{
  "n_layer": 13,
  "d_model": 64,
  "n_head": 2,
  "n_kv_head": 1,
  "head_dim": 32,
  "d_mlp": 128,
  "vocab_size": 8192,
  "activation": "swiglu",
  "norm": "rmsnorm",
  "norm_place": "pre",
  "norm_eps": 1e-05,
  "positions": "rope",
  "rope_base": 10000.0,
  "rope_fraction": 1.0,
  "qk_norm": false,
  "attn_scale": 0.177,
  "bias": "qkv",
  "tie_embeddings": true,
  "parallel_block": false,
  "init": "uniform",
  "init_std_qkv": 0.0771,
  "init_std_o": 0.0,
  "init_std_up": 0.0771,
  "init_std_down": 0.0,
  "optimizer": "adamw",
  "lr": 0.00264,
  "beta1": 0.9,
  "beta2": 0.99,
  "weight_decay": 0.15,
  "lr_head": 0.01,
  "grad_clip": 1.0,
  "warmup_steps": 559,
  "schedule": "wsd",
  "decay_fraction": 0.783,
  "decay_shape": "linear",
  "final_lr_fraction": 0.0,
  "batch_tokens": 16384,
  "seq_len": 256,
  "doc_mask": true,
  "train_tokens": 98710000,
  "steps": 6025,
  "dataset": "wikipedia_en"
}
Each number is 128 + 24 x the weight over its row's rms, rounded and kept within 0 to 255. Layers, rows and columns count from 0. Numbers have three digits each. The size before them is the row's rms in percent of the matrix's.

# gate: layer 2 MLP gate, 128x64, rms 0.103, rows 34-100, columns 0-63
# up: layer 2 MLP up, 128x64, rms 0.0974, rows 34-100, columns 0-63
# down: layer 2 MLP down (transposed), 128x64, rms 0.088, rows 34-99, columns 0-63
gate34 097:129162075115133153094136115104146117163093114151111172121119104102088114157134126115155135134191114111134148128122190114103104117094103110135151153126141116128143119119163133112128120160106170
up34 103:140096160115080111122151100120082109126170115114122115152121125148141137111092136097126145077173156114151140147128108144160112149151121106177110137134104120109141145112149169145103161168138158
down34 104:089105122148127145120129108126154100103158065159121119110113127111149153118104136103096114130079148190143147128099104106158107106118114147167109120121114086137096169120120113143147144159149139
gate35 103:144148124102175125120163140130107127162145132112116155176148130138117101128119106123163129100142125141094158129147099079154140142193083152181125119146111137120112108119108109111116148121095087
up35 099:139096113122137100102139119160085120107127113094122150102109106105120145084122105159093138113153133083142096147171130157135107082137119173140141101121073130166151133151142122126157161108115131
down35 101:123176147127143145140123108097132132116129127115126089127190124140123121130121126117106142128092086148159115147097106169103112158185142102139116172128109091149111148158091146123152155087130153
gate36 094:110127149142150106104133114137116129122146134151117124191140128167141139108085107156172106136126150088103165104081152116129098153114107097084112122116187141155114116161102103147112129121113136
up36 096:116103156145126104119132151133090115092159106127121157175109141160143181060122131140129094103174104114099164174092136148106128125147103122105109125102156131137121115145116147142110139121147108
down36 101:138117145116127114123116080146072082085095140156101123111125152117132143122099119125122107099113150102126141157102134118119161169097118110109187146100139160108119107140072100137102121132115113
gate37 085:135136145108121093119063142125137159164091168151128104126084091157103119120141112146165121158120140138118172104124130075112129120111129124119139150112155127155121133092087099116129101089152145
up37 088:151092131129108177066121137183113120111154148139153152136119123129147214125097115135130128110139127142161173132153169138114128108122106145107116161149135131130137155110105161134135118125136149
down37 093:137126146138130141137079186128140107109100162117132122126130156143131095155130138112128106124144113134147136134131099115121144174154112115096172158142185139141098166128142137117047134145111102
gate38 088:158146127168098101133112133132171115130101134113106110132130124099142140091108089138142112134134138143145125143182160137115095122115135075082101061144101169100134110115137099142126162115145137
up38 088:088116090108112106104130137155094124142145084121148106113074100139121142083125114115064144153168095128132103131113119141149131126111101150135090120138139137127155144188144129154113142144114097
down38 093:139127110086158119104131153132121142125159144133157127121103113130126180105140138102147145114094130147130152078150093128134132161151103113161104127122131132169158127130193160115082070120136128
gate39 094:099076102160117120140153147128140114129149123105151086085114123072167133106116123144152164115141096121136158111111143152110115162119167136120149127138109156145139124160121140113119140081185155
up39 091:114132111092113130120105129126124120126153151124107131123090073080147162122150130099131110180116126170100078156141116128149068127147129104134123104093110103083115119112091136122131109124114092
down39 098:132124095103144168128134108115113122107122135110094135129116115126147162139102134108127136189118122129141125135119135137092123143134132139124160088116108126156158093135134193115030120119149147
gate40 106:141118112152152127153089141116143152111089135126174148132080113143114162140093163124130097125121153088098145110146136103116126134140070090130117102161180117159122134123098089130114131110146156
up40 105:145129122111150123134080139114152156130113156106161137106093119140141139113091174133130096121146162090086149124139112112116139130134105120119145101176176113156158111111104091093136161084155138
down40 110:140112120115157129099130083125105127114102126110119126127120123134144116155135147122128113123140134130128131151114152122138131143116150112117255096119132137122129133102077130097100132114114137
gate41 098:127141153129109154135099095092094081125120092180113116151107136155099145136145135079137163130131097129121108103116127136130097162145121088117127161105132141154116075164114119158160150100115123
up41 113:127126121145127129124108126145100142115189104084085140103145100158112118064134122140106151145107164105142080148150090121173106145150142170140131118143115170125133130114153150094124112137144130
down41 112:099114115104120138103138090130152144157126145125150132163130139128169138140097082124134139146179134109120176144114100089092120072123135173151145137122156121135162162160098132116090133123160121
gate42 096:167129173170089089112143111134109109095118153128152122125126120141094138086103057110106104114115140089141114122135140136116085133141133096111152122135126129168093119123112104179116106143129135
up42 089:154133167144115119135098093138092145099147115094124145115134157151111164123120115098134138113139117112118131139109129144117118088137142125110201154088167103132163141108136155163109182123130173
down42 093:153137104082116092108089085106086117114166155139131158084158166141124126143115121164134125146121153098130122134126141140108129173163133108124151160118096150162149117114092111147124155161096123
gate43 104:104083107124100135173140130162144141115132141135130150153124137160148153141115126147150108120172157117159167153086151141163125148153128158119193193113138111143143099144111134138142130107117144
up43 102:114128153128150117156155148109165174156092131130174097117125118166106101150158134128172143132160152155143119120123128123106084160136159150144131153103092114091093132117120112118096182130120115
down43 100:134140144095133144060087152130105107162123115065133119152147116124099116108130154079098155120141123143115165151132083122106124089137125120149071137137105137145127144131151164133130133138156114
gate44 107:159115091154124097119145166118133077117108135138127164085126155099104095126111128132096084132128157082133141124096173144140090120111101097161143139129145127167138154107154146137126086128148133
up44 102:145098108141104130137171135111107074139163127114097107082184143149140117077129123149118114110122120109102123125127125118157114138113150109151110142148112115166160105094184144125165142128163112
down44 097:167097122152098138174099140153161102139144112170086081119157123137130142140129143146144119104102139137134115119100124109162160152135151158150140146148135102097134092102165128104125163169108163
gate45 112:129130138119133111156140172140106117139161121130127146140124111096091133103136099143139173164142106144118152142126141080123115138137165131184125175136132102160139103110165171127117118160184159
up45 104:132135150108165124129131172155129146155153162125128120125174063122111154126174111121109129174153093126141176132136108151168140141152145148138107137090138128142119159143115108147159142090137101
down45 108:138120141144156151139104104097106121143127149112152105125134126116132067134132184120132102142128107141159159107128135202124095136132133144106112105122170119136100134148151162156061145109120124
gate46 093:110124154148139119147121104096138118162138111135145163167105166109095140113123129157147092157115161107157094165155144146122118148160180132114088120168104122114111162097133140167113152094141127
up46 092:171097096131127120146138122147138165079142177099111169161116104135147100140124132163122130136127133111118142115138083114119116123156136166121132118091117116108169153157150105157112095151180159
down46 091:101129143109109104114141120113144130138141125142162163097080127136102127132147079085136167160147073136118125087128170140122116119115146124139152108144134173169140150099154149125182154139118132
gate47 107:173147129152101144113114110152158100121121114111123140145135125100086128143132078093143118112114169133078101096154137103093157138139128096144099163143151113147096124142125168104107079152139128
up47 098:100147151107117151124097111110127143095111184144154121108117189126109145104170119131111157170104098081115155173115128142148131127142106124127164136152147144131127068131095137106120144139143138
down47 096:106145125183105116125135144070121162115112157121118086109135126117106149128146096139159165109106141158116150168119089162106095112176111134112106142115138117163132133095157081115116136115117141
gate48 094:150168148100088099081146094125163146116109162131113127106113142132136176134129138151110117176142101127134122098143125113168167144119126094166117156119131165157104125135100132154093136170118106
up48 103:123119102112122145195136123167129108147101106099135146106106138129143075126099147153115117122141112136112097119123163135125126168094149124094182156140116104130075102097141154122132120165145155
down48 098:112151154141117128117132166119161105138124144105122131130117095100116184094138109103135110120139116161145154095146128129152104151133131135192099118083144177176138140166122102115100101136164139
gate49 087:138139176141140138113130098090111097161117152127144134107138102140122160166126120157119169145163118104162130141119114161145136142126131175125117095129098095130144147106098098115157162138059153
up49 091:188156114166115170120117160132141134105090114114108157139134145115149164124084123167150086171128156113160122112177130140155109128095164125158124144129154166133115139121118131137135118095140113
down49 094:146112145120149152116113148146144138154124092167136148109133144121129112141121130130127178100177038108151128129101095109133183138140145109115121129119098137168132108128102079133113119153145132
gate50 094:100142124134151110112146117125143118120183113089091113103123088144126126099116130083153099123132142117121079121160156092118142156152156116174106128164161144158115123154112138169152120142161096
up50 097:096120109130092168133105148116134168155092123092154151120134167132112131136113094180163136164123133111126143119101167110184097103153127141098158114130090105115118150101092138111125117124147114
down50 090:118133096213130133132098138112138107111139121131121090089121154099151169104149117157098129128101144141098116121169114112092134116149150103106137123137151154126125166118073096141144107133145106
gate51 101:147118080125130134113109122111165068105092152165169123126110092090123140105130128147142133101112102156133152114163153152108107123109135104139097119122159109176112129158118092113149140083151112
up51 109:128118117169120106116144106167111114146083146109135064136160123156129122109119148175086091102083124096094132101113128127110132094143131146148120129151139149164149175115166118121131122112143107
down51 104:106156153192098151125124145131135128154161114135111117154133142089086102090120135114123135049141125116111118164154121110161118125134114148163108137145129119102112172142085105123144146146136150
gate52 089:114130149113141152198082161138140144090111105096144094115130111138121136137177087111140123138120149110140113183145144151123113111143140137144141069088129142128148123140141138145141099124127078
up52 094:096150147119131110098082126107116097128072120135106124135132112169131130105112164176112128139143103113124093135103150131121108088104139119137141124108120141149173182136141115069135074125133127
down52 098:113129100150126134113141090142110115158161083152127132130106146125124174117144135152089144130127170119107131101145146132181135098117137121186105137120108126114166121171119103129189145111156160
gate53 095:122101138166146124159124121105158099134083143128093139129150095151137122152137144110116134121112072135084162148123109123136136105148101134076123115122125140099165123126112134126140172089054131
up53 100:113148073100099127150093139131108119116109081156082137126132169159130142144135113122100136117130098123163106131158152144099129111164152107114134135092105125115176122147078152109111131135107174
down53 100:100124179148133154119109128136158132116138104097129097145129103158118118123113169159105136099097123140157138120138113145067164114086154126122122136184166132151115134153192140152139126110135122
gate54 105:168145116141156163142150102138107129162123134129107145171101153145115092157130127174166177097163121124109158167129155135151163137138129111168128131107115094098116137132148115120135129115120187
up54 110:116079118112060108124137116132129149109150095147140082094112123127162173131134138122121135106152144108141139128125096151155109162093138139091153126162146128114107088113120179126081128113111145
down54 110:119108132135122106137174141121120137135127098120117085124115108136149151115129129143072157160139120125106140117170146109100108087124089137179153113149136161135095134078108058135153108116124117
gate55 105:135162124145163124158144146108130121112088121151119131136147106101118152101145139155172104184126115095132144150163157097105159125142097113130168156133124159161132088123114122094173096127098151
up55 104:132123135153107163131114156174114119123158137108151142138100106111143142173168134094142139130110140132176140138077178099133121087123150115131140143145107148141122091068122125134109087121142166
down55 104:146152153159093136140098143124149157145131173116132094122134107147128096121135119182170138128138121079136140128124146149112121123156109123098143142107120137140148106137164134118068137200093107
gate56 093:112117127127097102132143155130120149121102082137108119136131116158147136146125079121069128104100127131181095123098089113153139113172145090115122158077142140145142126118096139109099123107121177
up56 095:110152071123164149103108136176117112156184137136128142114171146129154167109158117092091095141111137104116129107134076124103160105169127159148128123117138145134105140136112149118143104102125118
down56 098:147098152209105141123113110093134131135140153126115131113137133159099136156089078126141140133109122147129106127150098134129148102116119112108193130109152097127109110135192125139160135139108108
gate57 111:160090141117119153108096152145153130126109126155144096110112076101100143132134100116137135070083157172146116151120144119136119140127114125144121167182120115150135111151141152165101093134099152
up57 102:097127101119159128152129081144098109188146108144131145169146170156078067131093145132096140137111124148136103091143090125098150142111152136117128141108133133139143107106136146154126121138158114
down57 100:154118083173121089129110101166156112120126104129173158155090148146118103116106109132091152157113115108094109146130135084169112153095142154132148101160117123118131127115109148128107127093163106
gate58 105:147114115171108154153116164143136119158124062117143117113116096112110150170109115136106121176150115101146120142103137148137059126114123068109119116158124159112126140144120132146123145142089137
up58 095:106117153129098181136122159176165164104136130099155120125093145137155102138067116111144166143125160110132117130132124151154129151120123126107104113136116110145135141104093095135135189148114087
down58 099:130133126148103096134076162136144144156161086160184119120125089121101163124119143087126130128181108139120129153111077113129119119127112130119187136128111106104142091126103118109100136106126112
gate59 104:164111124139103109144126155126166116163146135119129185112091089162131113147128113127184097095110138077134113141097113124107091164103130135115155119131113101123177136139141136148132167127099146
up59 102:158069132080161100127095111134161136096150151108110127115130079114113133185122119131105139132077075147149095134118125118105138148137104165124127150116111138136112141147117124104093144126161118
down59 102:117089133108122114133149138155114135094129121144138119107154160109118137091115134111117146136131160153140107112118179128163172119151075080141135165143112119130099090107121091117126082090156167
gate60 100:133130163141121070108125108105172097148162127120127147114137122138088097120100112108113139133181108132141156146106119094167092134153124172127139131139128140113175140118160127126151128083079142
up60 104:136137112137092142126095107135145110162137149103101163149122103170156129134129110130092132142115092097069164151126138130114143112136114128156158130093131124115123159098098152165091178130172106
down60 105:166118117156084112129087086154127116106136150125125107103079136117161134134082155118136145141118119130119129120085102107171148145115153147174158133129110111134093185126105150143087112112119125
gate61 102:148106095118141089129128088092145141148139152131124092175102120123090155129149166148129133128117145097122070146146130106130097147133099079141135099150135109115085147163133084142135093142119143
up61 105:171126103116131105153088135145130114113181143091104112166124150142154176119152170124105118131133153100132106157144111089123097116102125124158130099075146141130138160114125093150123145169127102
down61 102:113150121124099126101152138099138112113130132141151169112156116146165101181122133153156124124131115123104121114119142098075132131110146120112156101130157139146133121093128054090167143079122155
gate62 106:157101114150093136184139138129149140117132143119068163139133122115172156120116125100153147153146121111133165152129093163141141139149129122161092114091135162140120139140099108101179102151099124
up62 109:146155122125162145180195180158116145111130169132136107136129130122124098157112146073143148170112131107149122099087108134111100138163109135137129094111151152145113139140092133127134139107146136
down62 109:133120126135120126109097172127079119108100163126132128141086095109083069143135154097137102124168142159132132144113111130167145137091098117135163151093112158089126108108144118145099139154115118
gate63 107:154135143144131118184119098099131132142148157154179148121132092140116123100107101115144181124157161114139144181111146124126161135113138150155118131156160113157155128095166132161150146124091144
up63 108:166103091144126185124125164112124154126123138127141145160169135115117142101101121156117102133180126129094150109123166152161124131164138135142094156108128128098167136135119077148098135115116083
down63 106:130121118164101163092112127121122095119149145117133095118096120156123111122110114126131147113176094101140138129097143135176139126166152120135091139101158136191174156100160086146134140106125147
gate64 113:141108158138105080137115187102175122120118148086126108083086136089144115137154090102096131144122106109108139089117131144144112120146149102146143115123104145156100118162151123105124092098112138
up64 110:166120120118126109093132152091139103129116134140105129131113107111079123112102151126152108132119114101060153130108132152157177116165117156156087113117082098117110152135137083152106118125160118
down64 105:116113113097110138133124142112190147116156123119121111125121123119110129106146125155143073119194127127067127127120118157111144113145151161138153124138123109142091155126158069126104089102097132
gate65 099:151135150149177110164159155155119097151096085156140114098114133120101145133089129123103165117130110134126137139164145169137120123134122150097186134130121087109136117116142161178121089124145152
up65 107:142158148124124120154125129143149114103117114123164112077119138114144153131115136118098127150126110163131137082162126120191128106139181136105142162141127076066142103097124134161113102109136141
down65 104:165137147078108138120153142134125112145123113114128098127145099157166135126153133114136161106163127130066092148109140104181181130114137080133168115110136151126109082133126101107120111119137144
gate66 098:117085129140106140140105147146118138131124115105159145122108090126085156122145088139130179108126109142145147151143104128097109111112091111100130153104148123171178120115161161102102133186111152
up66 097:130130151086078125134122143124103096106130113094160156103124134117130151152122112117165139121131111131106140151101177110116149156152123123127178181101121129132106139107099147122079113097096178
down66 099:107127125039122163125157109106111147121136092135173123127122163131113058119123107159109126153129125170117111113117164126129143137118163125160106168105108099124110133113100110123127115128126141
gate67 100:150135149121114135164145126082168133131134140163134134090087136116139144163159139126156127101167120142174129133162144138160098177131092100143124128097136077107128064136112133124125135119116146
up67 096:105123121079098150114127080092092094120147099091149102132167124081126178133124146109140140107144121154078135139158101119117153161121109156117157145119143148153135145146140165121109123154110113
down67 102:125138111089138153113133111129086141146144109132153107128119111129131164085122097117171120170111164104136136108105138081137129089131148156128135138108143136168154126100185135166165074138132140
gate68 102:126118157134151099126116141123084131158149127153138109154082131117134122145102091154146115159088109083142108116138166111103112117167097140123112125141163091145164120182121155163134090131105149
up68 089:125163097128143115139101087138144139140138124132122124139116151154117141115116131104081100159151149124105138173123091162169101105127166134142143147095153088096090126124149102082146134134182151
down68 092:138138151152192136111133104138128104134148101140086110126126148128133127110106125115138093075092142141164103127093141118103101109138148131139139071152146117140107166127137139120172078083131106
gate69 100:132129127117134128137171123172166110126123097114139178126098106130070121098103104145144183156112128138135135070113150119071106117123119131175130132128151126155135121131115121086134098143109147
up69 096:156107157096137134143111148140133156114146102119118172100135146114124129085160139109155177178112136164142137129131087121128150103131113097127129123086137097095156111119107119077182131128096124
down69 098:093078142115113085154156137121110136151156127110141129118129138140141084115146159155121077119199128126113123147140143120178146149118106137117177168127166129117125130141102137153094123096114132
gate70 114:100120092165155108140104124103143142109121137119132182141163139125141148095127129105155149205128119126119122170112126155130097141145107122105104129111162139151141116164158124129139131108059147
up70 101:102164152117106128119158112138139074111110140087130173110157092103162117132144093126119092098096150141169120127147112090145155118152126153129108103120155139139125134128163149130136163142178093
down70 100:134160125129142091122136119106116126127091102126133121177116120084103109132171142078137135171123175101073117098107094125139119127109144146137131087117104174115123141119132112108119140177158111
gate71 106:176156102151162124131141099163101105112091111131100148169118142128099142161147121151163127135152134114130134125116127108158100072115161136132124162143166085124100141092157115170106115126107118
up71 106:148140195108109146120143130162156152155118136130171081110108149171101119120114102109154118118125123137140154154112153131108179090160125133137161136109118127183120113148115132070135121138120130
down71 103:114150074133140123154157117143132109110099104124071118116123121165144120121134128113136124154167132143148172134177118147105112123175119154112144127135068140148158134138114116105114188101110103
gate72 103:133159107140135131132156130177136150109105092176155152143157112123102157124145105141163153147091107121145095074161096107096125103123107131145088094107126129168150138151145099135131094125127127
up72 109:143166151103091131115145153185124172101150117130184108115137135171126135130154125109142164111122124155154105073137087114144159148122159149163127148165105121149150130108153123130129154132117122
down72 107:122102156144122143114126118124095114134137076125087133110086113126149049165133132130106064098135145107137114193115112143139131111137122122137115132110156125094103131112113126093111104134105118
gate73 092:138134154138107146121124104120153112168126124127156126176079108100121140177091119114116190115105139145109119127115122109110103152145152114135159156128192125149125166104144116117101086142147139
up73 090:106100114127107123137146135089123158102143090113150080137111138132106113092128138173143102142116167135111126124115111130088139158137105107161121091153175083175127153167122134110138105109116087
down73 093:149149102138126075129169125115111141124150108136114115139138106122095073097129111135122123107118136101138145154160142138096116170100076144159165114101149114181113122150154166108116090134147114
gate74 106:142118159129132140154114101153177164146115140121123124124096135161123201164101141092102156127121163137118172149083131114128111139168134124131121133117167099142150136131128154139107103079116152
up74 107:122086108152117147114117121130129135113155148106142127164089187151104131161104128090113158162116102165119150153149154163091113116110124155127112078102090143158137109162132137116098127148152117
down74 110:114086133136184137086103117159131112118136148103140134116148147151148132101134152148101121096058136131135142169070111103123117115167126161143120115153132103160109111130095118138160109156135117
gate75 097:138092170103123160148143134105130155109147098157182144136136105152099117108135148167127131128149104168145120116076120144145109126138069136143121117128150109172086131139094148138112134109098160
up75 100:154137094138131138115117126118092155180135121115141112140166149113114185125142165124090158118119104072122162121127108098148121103085121149138132090142180117115130143125115157149133157161122158
down75 098:124110135102143160156130075117131121123092122143135103073121119125136111112101116149134099124127125123194114087136122125172138095139101129150200132157136149143136153149116148118116173130123158
gate76 100:122111127152166116133138122161136086174091122127166157118094098091085163121138130133087116149081126164147132090109136122130110145134072160105133122129164132107122151137125117128111107149106159
up76 095:140129154080154194114152100097133125121147109128106148117091125136129138162142112101082110110145121166116136106143118161172106147153125122154107130165144133112089133122089134081116141090116118
down76 101:122154141075086154121118114097107115165145138127148125110148122189157136144128145116137090098162137110126111127114143141194165132154122111160103151129120149113159132120090110117142145096123165
gate77 092:140113108133134125181146159124135161110113182142118124107121111143151122088115119168133121161112124155146130154143126082115143107130147099078086098154144114132182165123124158141120124078129115
up77 090:114128135137189143128120142120127154130149133107185159109123107139103102188140104093141090102151110095101168149168085159149117167136096126129133117129143126156133149147153118154121124125105120
down77 091:128131162151132116116131109139154095152109155154121113143159129111108146140105093136139108132090082103134136118169124117131122143201129113086067115106087142123140138139145166114135128128177109
gate78 097:155122108119111111151123077140134110114123124091138128147145098123119097134095113102140143157096133124136090148109128102127129071136117125123051120115124156122132190113103107153090138128174131
up78 097:135123085150164105136136099140107164128113109168140129116100172160101182118121127156119105163151154119108129120105108128127114113150112099158107109101110100135075121112079116117084107139104132
down78 102:119157112115172117082137147109140156122117101157132113147133095113122129149173120123136108141122122145109154088136121131107100109124119113099170170123121118156109120127181139131220141129129133
gate79 102:167107099159104125129086131136127081144113129088147139164112111083124145154157127154109148148114115106131098138120118151148118136119085124099116114089148136126108140133138167099106144168084074
up79 096:120125152115093144114124188156105107102146137108131099126136144126140129119090115127162160082103098149141171154123144117157196141156136161149151139122098141152107124103107162167122118143122123
down79 099:112114143109079168165152111117113119126093115177145093099107127107105094129115131128119133153120091132108119138130149129134119129082115127135132118117107107139229112125094120103112141104124120
gate80 115:173121144137110156130133167108122136115133105128125133135099133106139113055118122116145122112177140114104140129079179089136128153124095122150142167134163097165132156165136114134089136107134104
up80 110:122131124102097141137142096098112144099098110098130115128127120124119137162132125147152095132107102101197094152184143137130179133142146137112114159143135169099129128180116164100100150113122130
down80 107:072156089166122142110158151129084116088130146131138152114149125157135161162128156110128108137098141111102171171140120133149121101124151128137111100140110186125130124119099114157169129097118106
gate81 103:122110144124143176112104113128172033169114120173115135161132115099121141149104112132119121140127127138128162152117117105092142101135142119147117104128165125172142133153161117152157104124130128
up81 093:118150130154135112131131180116121178163135175112150123081139148145154163115099088137146122141100114127111129116116110155136069162125080130163114126160122139110130168151116146142098107119140101
down81 096:077117116099121128136114124111129101151077154122150115144145113102131152089149124120082110098130128104124165148106120165136085114105097108141099126115116112109158141107129084150058147133152128
gate82 101:137101106110069125142148110195140080090116141098132151151123112127088149126139131140135131074150131126122143128141124157125118121145112102126161149112118103132177101123128153141152131147131191
up82 103:124134105138110099116109133108105127094116138082153139098127086113142106176143123138148089105118100157177099123149126175132140161096139131131139106155145152124114123120140144148079078125081138
down82 099:099160117105117143086145140133122117114106155112132142125131127160126186128130085128133129099111126129121166088096113120112126096139117088155091115118175086151148141104123096067173127127124136
gate83 105:100110123168175099148099147157139156189091107132141149128135131119098118122145117118096161118147134113119154160151111102108135130134119109119138080114123099150091124146169097155106141149106175
up83 103:124134102111181093192127086163112157170130134178151179107116156135131107107127135091128111117128115141147139128102128108148127131106134134130162143135136104114129133094127132123098187153113105
down83 105:105100101148138125131127106123162169147123103153152163132108108142110106160137123163140090104133143147179128118107112134151124135113168139137217117143129099111091132124120126101095146139094115
gate84 093:148158103136109095140140163195126119161113128145101135124075178135153131126121102138118115144102121135121114127143113171139154122147129121127147114157106159169128160189126102104152090122146146
up84 101:088118137126116157084102154145103170108140109074129074132132112130121117143146140073130117124108134154128155147147095122127147135130113078101136129110180126172164114084110133135131106132118125
down84 097:139097114182132145119125061159138103130144124147104118134094122135117146138159108129075178177130165117159156138127136147146143113094094102128142123110123121119129123103169130130166161114140105
gate85 088:135124132101104120155171156127063129112081108134142120141128135131115127129151102137121160136154098127116124156133098114192169147126084151144109096144102137140120108087140097121146138128082096
up85 096:084130138108122098103098133096091133134123123152047103155139119154126105103175150121101142122109124120123123095122118060164138116155119094157120133118114140133112150132126118133166093126108131
down85 098:167121129064146145110121119158146121141135136079141160077122164088135116149115155109099122140075153086139159141126141121083107091115129146113136143131138092110106162156119146114131139120139136
gate86 100:140135151115103085159136153107129109124132101136149125174110080109099097109135143113120135100190140132136116162121129155114065158160126095120125145145127108121122122106168141094121109180118137
up86 101:111168076099103118162148162144116101125131119134084111124132125120141149160097123134189100112156171140116119159102159124134127153167160123148137152163158111157119159114135154150145110127114148
down86 099:111092138045126116085104126128131139134134124140131139135111145110110130091161102110137115154117089164110116115099110129110152144123144134127099143108080166176142118124109128122143132194122151
gate87 093:105119150146117120118128131142127147173133156124093141152120132170124137128111079142129154103151134137122135144107110173145152089155082108091147108108076168157106182171138112124127114111143115
up87 095:120120148102131136118138121111131157139120096129129170130146155182084133097149118151124103137149171174135153143151132110124141074130120200130139149149138125159088129170113100105119118101116125
down87 097:127117152111115168111136145146084136164142132117114084118136137111140108145132145140118129165099113136165118164119112149121105144141142113147142116112069092095077083131153122098105191140119110
gate88 104:120159104131134101109093125128119111133176144136117126113157156100127159129106107140147171140136144117122131132164122098150109158081117140160160154077134120171125122100112125197094096145124112
up88 111:150163142128150147140153089107150136091111109157143152145141131158179125147139158116166163132124139144151146098140110124156130137160166134136087101129150136106132158122064121166116103083134113
down88 108:160111109098112129164162105164105126120142127097135118100126124176196137157135154116188112074122126122148105151150136108144116082141158130126092117117133126120117111106166146146133131156127135
gate89 104:101129121172111133103115113154117150157081127136160155113117110125116122118147092138105126163138118087109173086153147118142124142128073147157122100099171134118098157086143116113105140110119087
up89 097:127133133109106134138138119101119134113125138128090113167187160126143074095112156116160140144133141139124154152144108155119138159126136100084081116129155138149132122119152058120166088128156128
down89 099:128124127146145118125127128150110130135100118155118122124133152091109185143120157099130169125070140112115185154107152088127115144120134144159104099112145092155118115145123157120083106092163166
gate90 090:106142111092086095179161129140148091098122158157159144088119138152093103138103123119149135123080118134152186118118114140131142151122111115130141121111112134153106158141109114124139071089116130
up90 096:154134140105140102133153143141147172118129172110120091135137149168148135079136165130125103132097122135155128103128125120122109166142102147098171122114109180097094139149120115137087075122135093
down90 097:141090142084172158094105135137139121165138156140145107139123097139114139104153113113057125123136105125134128170129114129142112089171127113128108133107158126175150114088133124145151147166093116
gate91 102:136137087137155152092139126080196118137152144139105142124142131099117148123133128102147137133084117175164150116155161111156139191134124123121165117148123127101108122174146138116144118139157140
up91 103:112090132146159148092130130148139113114117123072096077139167133135125138158135100080127144122131153093128110137106157167136171089183144125140172134119145134103119161099143126121134150148126132
down91 101:139139154238099119153095130118122139137108128139154113137137135107131108109098145129143126081131171109085100132123114134166146153130109142150127133135121152115093151110121091122148109146118145
gate92 088:120125153128116136168111116114105164158155145115138115147081126099136098104093145168139118137092146114108103179135095140152142101092116110105115082137153121117084107111113105163146079113125131
up92 081:190084119106136164080108146115110137105177092081127134136096129113177102142110155121122153101130113123144158149121145173108095109102140155122134088134120134144125087141131130125114129115132126
down92 098:126124146143122117144101111118070117119111115106102108113137128144111030124120128109116096137154093135124109145120135174124095133115151116121141127152124144066130147125171120116082128147112124
gate93 098:162122135159119134134104133166129148122118141155102165133112135120133129108103124084127150119127082144155118148146118095128117092085136078177126126107115121140114087139154091186115152137091165
up93 087:165146160112146112122137128131163154133112094138121160059126157150104149154154143110149122107151097123149105116098133127143083132118165135123192128139113121085105139118097118153110135164107152
down93 087:135103132101130127097128125149160208129129113168128164140130127140083136126173155133122137083130127163162100172134112124118152150121147143126102145128119132091089100112109089125114156159119109
gate94 090:157154144134143071131156138115143136135111117147125107137118168152126107107114084130104126143134137136144112172106111078130162176154169100158095157163163120152140144092128104144112108113095131
up94 096:163107146127142127096129119117169143149141130135159136105131110120116107144132118168115126149133161148084121135127092148154121109088142130122069140159159111142156171121138112132121101123042108
down94 097:151126155117130181079131108119130102147131060146115109135113132106106114152131107171139099175137104124164149136129150144125124167108116143117096165126163116110126127095134122102089104088106112
gate95 091:143143103152188150138105126123116163138101134151147120166152119162115129153147106108101122168141119127136140098125143170168134081138092121126106087115155091097113139156123091141100141166147139
up95 100:154116138148120149111154108119144131120111096133103152139154171167144100115140146142075089133136108092161112101128133140126129098146104156128129144087130060119118147135100156184136121090118117
down95 093:109159156089138153106142114099139101132127133142125124114072182145137113163123105157117150139145175106154146141148138111131126101149107144118117148120113084129090128145134152077193125152119130
gate96 103:094149098171125138122135159088095126145106112141164121135090168068137154096147135114136114110129103137115155137126168146101115134102142102092146126098116092153147106143167131175147115121116145
up96 104:164094131102150122109136088160155138138159130148098113156104082140127107165113116126142159149109096163130147128145118098129159164120092131190138141134138170133129167138114156105117114142166148
down96 097:098121116160136111095135130119092107126129110168097122115140115115135132112091106120091151185103127148152162105141130166075111154097085146113121116130150142171137128152137090149133141105141081
gate97 091:107167155124109152124184159162115157141113147141133121118127154124085154110139134166139104132126114155073136118117159141152124125156101153113106158100098116159137201129128122120133152128104101
up97 089:132112119110106140134152125141134159139140082155113108128130122164149106156125130105135095153119166134119089141158099104107170180122140102117128137073103124140161086131099121153167143088120089
down97 094:142121113126171126135119087138135109123131139116127161119104149121175149113138137109055145126087135104129167115115090153120133117088124120143100107153168139117121119132114087122184090168140127
gate98 097:161120100166129104094120128129138148132126135129110121147111155138130164134152110137168190152150159130144133118089180164092068098157115160120174107148127149135127099140136144118135149129118139
up98 104:106132130134095142143128139111141148139123089080151113162082171167150146106172154181122110148117101151155155111118152111172142076123144114093132127122114140137131137111144114142160116167130118
down98 107:156133152159136108107132135150153129143102090167153094104139129131131117171120106107182130142190134102065124140136086107142120131120109117120132155152154099136131087158129150111092145134147115
gate99 102:100125103148160104145100144090137119145128102157131115153150109118112143106129147123150165185094145155109153138157131137100154113120130141118130089121155146125132113156152102142144163199078115
up99 099:129132109108096129152121142178129126114138148091136123085141154100140162142117129097116113147134096158127158195178139165155163078124107138146145157117121111137135126132155168153125137156148111
down99 100:118147138128147111115118131116140144073145127098141137113119127124107126111150158086099130138133114081113212149103139131108157095105126108108072138132157142100113146135105143101128112165101094
gate100 101:126113134117110123148180136101175144168106129127121130115077108122138123159124102128131068124117121090153171143130183125151159111094142127128117119118157128100124107141171159147164118161123113
up100 102:161096121109151119158165193139138154113114117083136104107147119130116178113116065148149107119127143113103143138134163132123130127095156159174161134124113122144132126138115133187129132149147126